Weights of a small GPT-style language model, trained from scratch on English Wikipedia.
Size: 16 layers, width 768, 6 heads of 128 (3 for keys and values), vocabulary 16384, 110M parameters.
Architecture: RMSNorm before each block, rotary positions, no biases in attention or MLP, untied embeddings, normalized queries and keys.
Training: a variant of SOAP for these matrices, 780M tokens, 5952 steps.
Each number is 500 + 40 x the weight over its row's rms, rounded and kept within 0 to 999. Layers, rows and columns count from 0. Numbers have three digits each. The size before them is the row's rms in percent of the matrix's.

# q: layer 3 attention query, 768x768, rms 0.104, rows 562-575,690-702, columns 576-639
# k: layer 3 attention key, 384x768, rms 0.1, rows 306-318, columns 576-639
q562 101:433491561463527555493483512436485532501526499504466472531538516486517534492532438523396427482490492577560463514503490527508496584551478450497425456497500547509513524520495501520487530493522481
q690 107:472455547513514545550465491486403571438488524502455483506533448488485514494546538476514447508537462481525445534542446560399513565485494582531486487526441498510540497527492494536500495519463555
k306 102:445480522519508504520458537500519432483522556542522443543468523560512462475500496483514488520573498550483567450484518504530423444495464468506457491430485519460479450528523555486513555477433514
q563 104:440513459450570519421509466538533480510513468482532512495464501558531483492523511505476429483463476507543537535507511418461511477500479468499480524481468500559541484472521475465519495616460527
q691 102:566480469517511464465465489491445476497528532529507522519574522541532505514504560553473423486507475475515495569503440484452485525445506462554540454469389468562482505456537511534460514493462468
k307 105:577488523556475578576472499479544422497462495446464532519473547499478507547576464540583450471504506454535452508516507495443497464488524444429551455510443464502484470482571540444512480523512485
q564 107:481500514531515452505434442487502562482518517523497439432489500481524481487457519457497561462535478536554493501446547576526471487489521487491536501457508485511544526510462523530500460454464555
q692 105:591490579476506487587573424482532517537523516530545477506546463484565490516506507481525494512506501559497543535436498483464500433606505477509542565537512431544519507516483528587439474511498464
k308 104:530453548489483566406554473506521474545473504554537507459507523531463532499468521543508477582487514427478530414438512486507551506562421528471497495526470502485436559477534441484496492539633592
q565 110:544532444538473512462500447522468468454451569585514427520455448504544533454512465521434479436498477497545526567532453549503555528527491538484497469501517456515499475528515454490478494550516392
q693 102:529529485454496488459491496440463570495477468562578403542549555507458462510508576452479584503493522507472554521446524508522518529500555566475562528497523529511541525504621520405476483541487499
k309 106:468514518469620476487503518511515452534478528453492487494523590516537577508472536521563499498526589528450496439520509496554412411458539442444528571447513481472552525494495478552503549473447550
q566 104:470494541547540525513503475470545554461495553513503497498563523498492510407509447412536517500603486483506462441541499499513476377509464530524504530542484562459416456483537524527449441470607423
q694 102:560555602496520474510476494543434503523640441458440388499485488448442493560533553496478521524513536529449512443520462483572454522497440450462490587525520520494447490564548533468440453466560535
k310 103:498534497538550439473492495568517538513515479481515515487509514471537615469568536470545463491463532543525507485441565500516491569510575549539602438449507486510520488572437468473551484523506499
q567 106:488575432516441477533547531552439506471497405409540564433463517461517477474510504537524546569501609468488435494450407495557503519553413447463497464454469518476556524498482578510538530554535478
q695 108:441438516484454456475516508453580605513436490530458386508559479576470494468512526505528504500442537518612463522544470539516476546507457501471577548511501525467532464486504451498487503507525493
k311 105:446514444521495538526517487546512438504477386463515454506497441465534493518592504450492517449468497545541568480526508535474529464441493502481524513503474476525480541494436519510482529579455544
q568 103:596447578535466531536525536521437472557450485508478457531476572544506486571407500530460522508539572497575463470497508443470521520534578492548475484437492410486488535545457503493407533466547434
q696 103:532497532440537498480510480512455435496492470543484458591487461554518483532472573456496516535504517457490473507481559528498566507491511535497451485483449559556466515521516588540475467505546450
k312 095:483489496483522553459566451456506541482469406438512451539528533467478609495495475452443492521450497560467485485482510483496472509524461421512498463526559465541492481540570436443488514531478534
q569 108:488510486582508411466554527488544440482494460470548517517482512501497472463501418515539426528500492472508502509496508494571493549498474549529523472541563469423513472592390491550503523505471516
q697 104:562456486461538511486436512496460418519434502460468510531504458514519497497517531527493538490428471422491439604554477561477530492551518436486510433512551502510469491510512478434480526490510516
k313 105:464474528571507398482489514446468491538460471544520509498430551528517585545489538430459459481503442428530526459496468502509433493483516494438564498586557553540545463555553476551459495490525497
q570 103:473512542481423479590476437513569502507498494468519515470458475443580457485549552520454485502492429586507550522627582573486520489441506447468436431464520515558544473519502393546504541508478504
q698 105:508554517501493534521439525417453482475586534472433439522548547424456507506504513568463486514522453479499428502561491491539404520433483485590562560477501474520490425510527478504499525527514544
k314 106:501562449509545478517445447522544500506496495468463436505580498556492553497499473442527518461541487507483474541513530504531583472507509529531495563521529435521634561532477563547451480435443437
q571 112:442464556539479469522471464480501531493540532508527483504488517473566462501517484527458512540551485488425432471443512483543427568545452485460470539541493514483499535511495522548535516510535504
q699 109:516555582478472521511496524523518496443481496473479439576538476444555474516520565510502567497475545523486470464501492529416517484526524523512424459524512411476512498526453541522516486505548449
k315 108:459522481499512486504505492512518452535542460541550526494503458508521555531477546529398511476527417449502507519568513457501447486431587555506558474526458504470533512504484517491432579486489491
q572 106:507485479512442496551562589527551459539477548487546540483504466486478488572516541458497529474448510489530545497386509406545517442514512510497513440486481463543492458480595476459494462494513535
q700 108:461501473440481471477474480505491493485500504495440513559494436460477490517525546497434482526426510473521487486528513459604537432501419434555447482563517539431512500501494463533423497524540514
k316 105:539516444485441427484532462497518486526495457459471496494528453532455553548450524540497451493569536465553509537536502524473560532500515452563547477491525485419440534514476478547502507493483502
q573 110:506580453504524435525471497526450515516518412387521451508489530478524476452530503430508503473450497509492458505489493469458525566495474439491524459546463528494467618509526510524468536533512506
q701 105:493501513481505534518493464491492484541477534486523511476491519486508549537489521570515523517526475485516491496504514426501380503416428477547445512410491529507449453507490420483567500422575454
k317 109:496506522484484460559455476494525473462480505528488480530530516438516461523577431558493471483465536492524516497519443506475505456558451559517495478492486435521525520505456471520494466457490428
q574 112:509493548535517500557462459488545548512469500565556531410479485465547446451488428467477474478466513552555492512472493428485528474435562441496479576512552413488442503484459467493482575494495554
q702 100:525501453508503469413525402456543434433534459442490555474533541498466488558504564426442564488587497406442472534545497438495497529477423466470530437495466520593439537494508502537491495495498568
k318 102:573507491537515538482485473521560375540495552535541479568476440491515518484493532516461493477511483458473476496438525554541496538555530529500499564455469520462519477512475506544511498554504503
q575 111:496489402508537493468495460478491527527584468501545535462554501527462507563494501526570430529449529487491446510525496523444539445475514517515569501548497448521506570583451525519479554449509461